Weights of a small transformer language model.
Size: width 96, 3 heads of 32, MLP 256 SwiGLU, vocabulary 2048, 1.28M parameters.
Architecture: RMSNorm before each block, rotary positions, no biases in attention or MLP, untied embeddings.
Training: a variant of Muon for these matrices, 4194 steps.
Each number is 128 + 32 x the weight over its row's rms, rounded and kept within 0 to 255. Layers, rows and columns count from 0. Numbers have three digits each. The size before them is the row's rms in percent of the matrix's.

# layer 2 attention key, 96x96, rms 0.132, rows 40-73, columns 48-95
074:116089113130145143093115136139151165088158112148129124143120102114032093155133152159155122132075101120171126129045108094112143097156166108126152
095:145129175149128093144097102166139171130102111178126108089090133089136209059178120132128144124150160119111087168127131111103053194150123154126173
081:067144154159101176118128162162138147134111156122114169109150144114120042102115149112139074089098133154071119118120124179161155117119117127101113
102:155124146169080146189081145122178130142152145112203174204116096131168092189093109102124147132155096109158159087116158118124139093127154075047147
103:152116119106091136150159127134149119114058059163128077174072118180088110095111133124134115165139155080103097103125127102157125117129114127163078
136:150144139096168140066111141163131064097198150130104145140118148106132183125106089120130132106155084155180124097161113126105089154103147128112110
137:127135162145145142076171121096201155098156138117142153165060084156125068174148179084123167110125156118090125092179114107145111146140107106137122
137:087111096079181115099140127115139204104153133158067140140072060143125089104116123106085120074110170188098168095127091166099112108118135155092068
082:122088159154102139078104166108122132116064142162175080099138134184117190132098117119110163132140140147128089142173125106126180152199158073120121
094:126139144082084177097154174124102116053117094110093094129110107159120091121123120117163124097120087103135157133172169142124182095159149126161067
097:154058172147170072067128118148163116098162139155094102151125127138143158072123139167134134122130178138101107116174144148120110083204181120152153
081:128105128123174088064141064163125154128155121101104144137093098121072136148163134094108141153122131154109094176127095121109089212106110072100191
088:177077103149155109153153117083117090124104136121216109190135105122147144188118122068147178130118136114133075178120067109118164161166154138121163
094:124142133145141161204116132145124182155060145144220180115129138129107109118114097116120159140131051087194093128139173108124168130147167150119083
086:162128134121106150115177138097126107107073105146133150199129058111103121095099124171182145142103100092175100049109119127217119158108142073093164
087:066097117101146165093153155132133111143105154174110094074128139184099117110176164104115068130123119146137142163121155149121104136133098151124110
101:074089108124138132081147140173132155069140155156062142125116134135101048091131127108149074141128173186081160137155061175115065119093095105109126
090:103126077157081125119158113142106151166191137153084158152141121114177092159166137174080063107109179140125140155066164104073095094095109166129193
103:107199120117125099215117107103101158170148112106202152101119052124178134163167125146094114132135121088179087135090171092132173105097091143160160
120:105064136150150134153153146080132097106117119113107137157086147104103117158094152093138106172162212164051212199145097162099102112141084141119112
128:138149128100099126084164109097125149161124108149147143089155105112146162114142074187167112087106126043131082121140136062140195114144086166120103
097:136145166123157137122097100145101115102136091139116145088126181135172171090138126186219154176150220108174142137133110082117122116163157102084155
119:148093189137157125046090194102171129103124123115144095152089163114152175148103075110170169072150161171090124082173129174128133145129127115119140
129:148120147174088143102072110097105143136150116076108136095157064173083168149131073137144109086109158140056149127072167156125165152144119180132158
094:133144152094156049123133203111089175125111113120123114108156126165148092111142146145131134059119167158105170083119128164086134117168159133134148
094:142144194118121063081098127125086114130116153165152151156151109074144167192132111120158172177115122207141105174109128174122123129087128099134142
095:199118143103158108108212123117131132086104139150143162067145105200169165103088081174102110090124112096118157152127118119086138174169141163099135
086:140104133189137097049131169148150090116086148084116148124130138105087131137063141136105139151113132133093143176105165138138163152086177109144138
077:147133115084161205177166106151151121102143165156129106100156140120146185119125107131177095094119143144139165151154079116145097132199117140058093
079:163074155168141123106160145115119206167149177108103125041133160092111123096144178118152165204098099111135112154121139137136157162100177149112116
083:172169112117129088115098142157128070166160177149113214132181122054136144129116072111136095168132094155118110126162102096119146152117148076122108
117:063143096123158197153144067084135069148096141070135148166165157122139115099130141165151185094133181120162138172156074071068129137154127109067111
090:151087175113188069132126100118088140110160151152130218138077142154140133088110178144134130123118142116091093143096112048142117158140149117120140
107:146121127118191135180120060145084106097166139135165106117123192125165114100162125189128110086163137126102089085179100149072100196208099152071126
# layer 2 attention query, 96x96, rms 0.127, rows 41-74, columns 48-95
095:125110095114136101160102179130139110131066168161147098099179100149125145105127067145126147144132150175179140100076140132143138159205074163110129
094:142121100148096135092201079129147100161139150136063086107155173100155143098139095088143145190176161128135123146182123096115059055126135139152142
118:134152083159153130161129123057107145185103168102157113153141018124121113161158155110123116140147102121152146123110173114147113071068171156188146
133:123148166136094135139061097130164163104139106130147066115142162135095177070097174142136113115161164048118152127188175120112132103111111101125122
120:122137146128104154084130107103110090159148107121180181108083101146109141174146109090142155140160132102075090138125115060105133171149194093172123
147:140055132132170152123116168129143107080152095150161123214066099162136150131105137132109164077144120116095102063114079151158195149149211106119159
132:136129086139155141123122191176156107087148103128119129139148149148144122092078100177138108136080115074174066133063204170145111076134130159140126
087:156127117168110128138043149165107149162106190069118147095176105154127140129157168147087126157170152179139100121122081163163153134121116145067150
080:139124172097214156116202109112165154162152146146125100122092120055172122161138180142139076123076056069117158069106105064094115093105142116132123
083:124130105100115135130158141149052121109191087140082160113138102128147160136110131177105108180101116141161150116105078146079084141157080123174107
079:122086132194063089188101141165077126093132141107075104148132146161167177107080101123145105126113152103101148127093090102034180134140063153103093
090:204110065148128097120101121144090159133096138125131046105173091162112099100103158106144092130110175132144095126184081108143172088163157115092152
091:102155154132206142128155156124133193124126124152146119120119101064165052167114141115131123132099085077135121146163217116120088103116183088103130
096:159148130158091174075129127108122197154122174082159122210154095087114105123160156103098079168134071109155103145136152141115117132135161144205141
094:127114175148107114132103096107101089125137069098087139126120189091104166093199148127113138198162102134118189106153123171063096166123092103144154
093:167120143119064172113127079125106088140135110109080100159144176113146180083118059092147124196150106161098177150173035128075155172165087161119121
087:104156130092079157073179183161231094139153107116118156066136160154120174081103100192143180116143186161135166184128123149090123144152121189108164
098:113138192152167131103075094100122163129088084104168131128102145074143108172161167140118159120089139067132114104158200105164122167130124104127121
095:098102165114110114102129119138099119164136161192081100149076174101095135111134108066118126143099186173045132129172106140043153140147119140092147
104:065103175116106122085144168094140119110130116115141163168146201125056145063154098167146140150123144092104072070122156141097121126158161123129184
128:161135103168144094109156149131164155130128156151124135099145125134114066094140123124088040124211091142163096090121147160179098106129149141173114
121:088111164121102126070117070068108156091097124135088131139184119111114139110121143115133181113123195157025132162143095151097119113098120132114171
139:122144148114072082124127143129169146167108167197092121113093160123106093063112079107140112133148103176114100155121107148098087125144089159138107
104:107122054154121170166160092170158160150094133122122107101134153083101121114146150139103124115159164131133072026104111143163111166143144094135096
107:110143120095048156096136105192115101155147174095115086111139176153142151124110169114199166144129146144179057183143097159121179092095169108139122
099:152174214139091107123151164083079141140140127135122118097156118190151170136143099143171146110132120112109116179135072138116150121167123164073152
094:166077073158146055105135129107131077095079129097140115110113191210089064095127181114139153105107135097127170154163080164154161093146110088134139
094:164113066113130145101120143175164137096175093151154088092138150125192149123094150088171111186159135144120095157107107168188082146161084102057138
082:166073128220159126152134115046161156086163107129142085143165170179111119139154169124133179142033116103106154116146097158100174151061147113145100
088:095103139138039140130139068176030102132112138158046128107160118138110102080133159127119166130133125110119156151145119109149168098080123100136149
115:127126134166061152147148137129121141173161090090132078130150098200183157120102165132169198190097137117113126158150127110123165139184161112061150
106:186061136156092113133101108106105138165098169173176119160098188133182111102146137117164113137125129114131084100153116118110127050115116090117163
092:123064121158089083122105113168112142100158124075129083172061114148163143091106139137146126142184118102125171116145109119083170155134151116076114
091:182165153060160114117110157132146169098170143125152171154098075135120177148173122135142129136114156124176078102083171152176023162162111127107129
# layer 2 attention value, 96x96, rms 0.11, rows 32-63, columns 48-95
100:080127157123100151094186111187066143080128160170104115151129117134115114150117163123105131120130139146093182099146134139144144102024090156169088
098:138154147119155109186196150166103083176158046144132123162133159189126160161095118063075161119115108124109169158116106160130130146183161103187110
113:160130193200106135060118087097118115154130105090089174145165179086093088114156105179097113078124117109141149147170173072160140102138183143106102
104:121150126155105149149069170115070130082147129101118140081078135087187132126135152127067108127183182108135122162146166109161116159161175137139181
091:173082139041154125158155144069124117137099073176166061095133175121089076174138165187165126142098186145161143133159155132096133178115106120133156
101:161158161115142131160091120135098149155140143100114160122157118086115075104113118121218103173091123114105100107132076152129159095111124075058107
086:082149153155138065130141148130128103092160174142137062171081089150122132116102113138156117097062168073182177113125112148129138130148116133066142
094:126157107160112152138104113088112170120129086089113130126137088169129091105119152144088174071127115131141115134135145167203143076128140106111154
090:180140099205118120125110103189127136122183118181134123094138096073083072203053135098135113095156183172120149145102129169133135166098109106118146
092:087141133161137113160097149196156186149117087091169142106118127109107169138186130110116128099141065141081106173144144183090135137127081145072129
095:094154152139138102122057130105160075123077072173124073139135153106113079125134092121055175128140170095131103157132114139167154177178108120104095
102:083159088172136106121092134166131138143090073099140086117132142160132087086154128070168130156161111167144063112136162109127152104140124127111045
097:132147159217128151087053092069077131099122068074151153117178116147174122174137157127128135188119158130143166095134111119132139131119132122159141
111:171152086120176187143140169142146068130104135088100112099236126156077103095116100138167145100192131144115111142111121179079071104118123061083124
090:158130125122170103146107138143059075149097075107173090072099163113124147094115116133087157153099108138141070107143093105103110136132129155153108
092:135156091164175120138129149076145204146132126125117175055103091097118112116085121098117134115174109175099187115130146187093091132167101068151073
101:098136108116069149202095187131121091140105131133078147122121140114170108100124073139065101172165086187082162070090124166096145072148142115096086
109:082133113140127101171154194135168109081094007123156113160090097103140140141136131093079150142134087159142141191117102097122146167157164100141121
112:124127087158184075141127126107088129129135155139084136120117105137096117178112138183124153118211119097077204131137136153081117131095078117077106
090:138222091136105106110046087124139106138116180143108140145197117089153141085109162153100117137147125112142119095063116091115138127128109147149118
095:152124163108092156142159124154094092119092129156140107117151114168169082098165152097158125193105124101129179104095101118119117193165118191187125
099:185180094068092113098073116152119149131136134115158173059101149143139145143136182139170117078147084097149136150142120143159094136111159116076172
100:113097126162125182151177173132129081101123171143132109095161184109135128128107066148134087173144113184106087115150051140163148099125092102087141
101:150098114157145086088160128135196145150132078129188159104110084162122160146139099095128134119163138121189092132081167089118128129197158156195132
094:167126085102166124143089142090183118095133129196165145118141172104067164073104138122212135096139116113098122114186172134161106057146098098119116
096:106137130157140101145057134142133128110166135168118200133136146116077163166135074107111131143084144139074113095091089053128122151130106110141122
090:105160137165113103085150123104124138130142162093144173139158169180072115048141166081138124207120119167109130086137191190110106144114171108128141
104:133181115166113136062130144147110115096072160097064144137058145102104114122118152099113121137138198139185134173138171170141149101101155149136104
106:100090080180119172078096106145148143062135118165085091126137119189099199208077162112121156077129161115133161145079126151149173076112105098164128
109:129138113108164114140050132090129119089106152109135148108059134122155076135114114084114084074107104166155105127142150137121090162093187117173118
096:170138089169064149156177169177140127175173167185106108134113103109149172117107137128167065129121079130107126099142131114106121160167061104104081
094:104172040079137144102108120090136100127086133096133144104160126141098164038126103153114127066124150075066101106189148152154105142086138105141127
# layer 2 attention output (transposed), 96x96, rms 0.093, rows 32-63, columns 48-95
106:122125157085099115129135092140122146094127122126126147140188167138154152152105121098171090073121115133120140197190195096116121132157128098116183
099:133089163118130128142134128042161150136116150163164152101066098143113183198150030104149121132097132126089086107090090193137124115133126114097133
110:132172108105117097126157070099074076202090109111190110142115152146109109157143079105125149117166147130122095177102092118093128117098154105134149
097:148153106189127135101138132130135173130113168131134069120163125107145153104107107136166128189102061175135148113111074117128152112191117182106102
094:116120096124124134125113193163135115067135131135140125099159086096127072150109154149091093084106100103184073097088146158140164138138083102167105
095:101166095093107103145162112128178099121154171105095127152123132130117169136106126153107155132104116093107095126130147135206123109122105046130076
098:071106146012164166131120173134107137122138140128142074171129130109100171171114148199083140146117141077120129155133114116104141142175062156166127
090:140112089127119098048084175111081078119127122100083096118134132078092105139120146055083144165132106119170093096161152156136126097127108171073125
087:078124171071104065151160110130160129164123146157136092126134141143143210095107114184142157165117139125101117172148121142093140140118051144052145
087:108108136063084157159102141208104150122126111132124165092155096170140165168111118137106182148131151086088175099145157103116187117153151131084162
092:091122109133141220091138110115120062128081169146132127087143125163133097156098092103097106148142142144086049139112086197091143086108091128128106
112:186114138130110149141133125134044091161050121125094174142112105065129175183171151140110138190096147190094131088160135124117120173086090140096168
093:095137145164086092175103121062105107215157050112119122063124127123092104089119055149139084145085143102188133110127131175103129086120086123115106
100:227121077173181140115139125091138066104137103105170132079147081098093126113179167176112100077101129132117100084164144151146162117148116111128112
090:140095129134061140099111093159113102135179130115123139074144103170197127122132206110101116123178164123113143120133100139162125087153152143088155
085:133115094170114154089077127088117111166144123134122077133127093162114122113123133101013104103142090206060159053119082140098175081100068165165140
091:129144084131104136151116150142133230133109138171119155100065125121168132166159096144074120151122152175093181123160081125127090155137135126117130
110:150095114150091156134095097145114150083135129162117131150097096107124133112160077096167091209136126109054128113092065175194103064102122179134115
106:148130118179121125051094085154114184140115066115142054129196180119133159089118162129120128156156123090135111082175184140102114108103108079138199
092:103122112127108218086161098110079153127104169088123133098129106098126092087151157163094104174101196123136150140130106162124069114163149086111096
096:153090151122119091145123158193149101108107060082136153128074162165125129143102114181193090124102128159086122065117109144108049139122120138109115
097:140160148058116130126153140131141113176109105142156119119171120117118086068083052182151156092137107125164125135145149122098171129136134139133082
094:145167119094187207140178153140106134165168150112184100192173143130147176098158104121110201062101095160128069154128073140098156136112136143108136
099:178118131085091111165095082079070112132122131147093096107144131138152113126146091133151128166121136102088104111067122137129154135102121134155112
091:164067116177204167106119155121118053130119075070097148146160087107127121079145111140115129097147129093164074139110100114181158166107166141137060
099:087156168104149132162101161142126124124128167163216119084171155136140166136136072075152154154139120050153078130135077157117114119149118069119104
086:120111085195127092142165174154121070160139155105176138135136172179128150137134129111111153091138112060147191062168141083127119167152125128173116
111:108133135130071126109148118151154166171130182081118135124108145113070169101105182105136142127175090035144147149118124153106143121116148127134139
110:189114085132189116152105109102129110101126118165147084140138108127071148127134127128122077108133186128121099124113128156093159178170095102099118
112:069124115130030145108147105152139137136131137149083109118109106121111105112142140095081057102180146196122158157106138126102133095091134155114124
090:137084122191182149168120140180201197147154158113105147150123167135138137141162150123144147136167149154133118139151180077157112174109156096165108
092:190118104145148170096107141116096098073123100088150102145131159144103146137114114102097110191171158133145116110128121130153160075136144163153113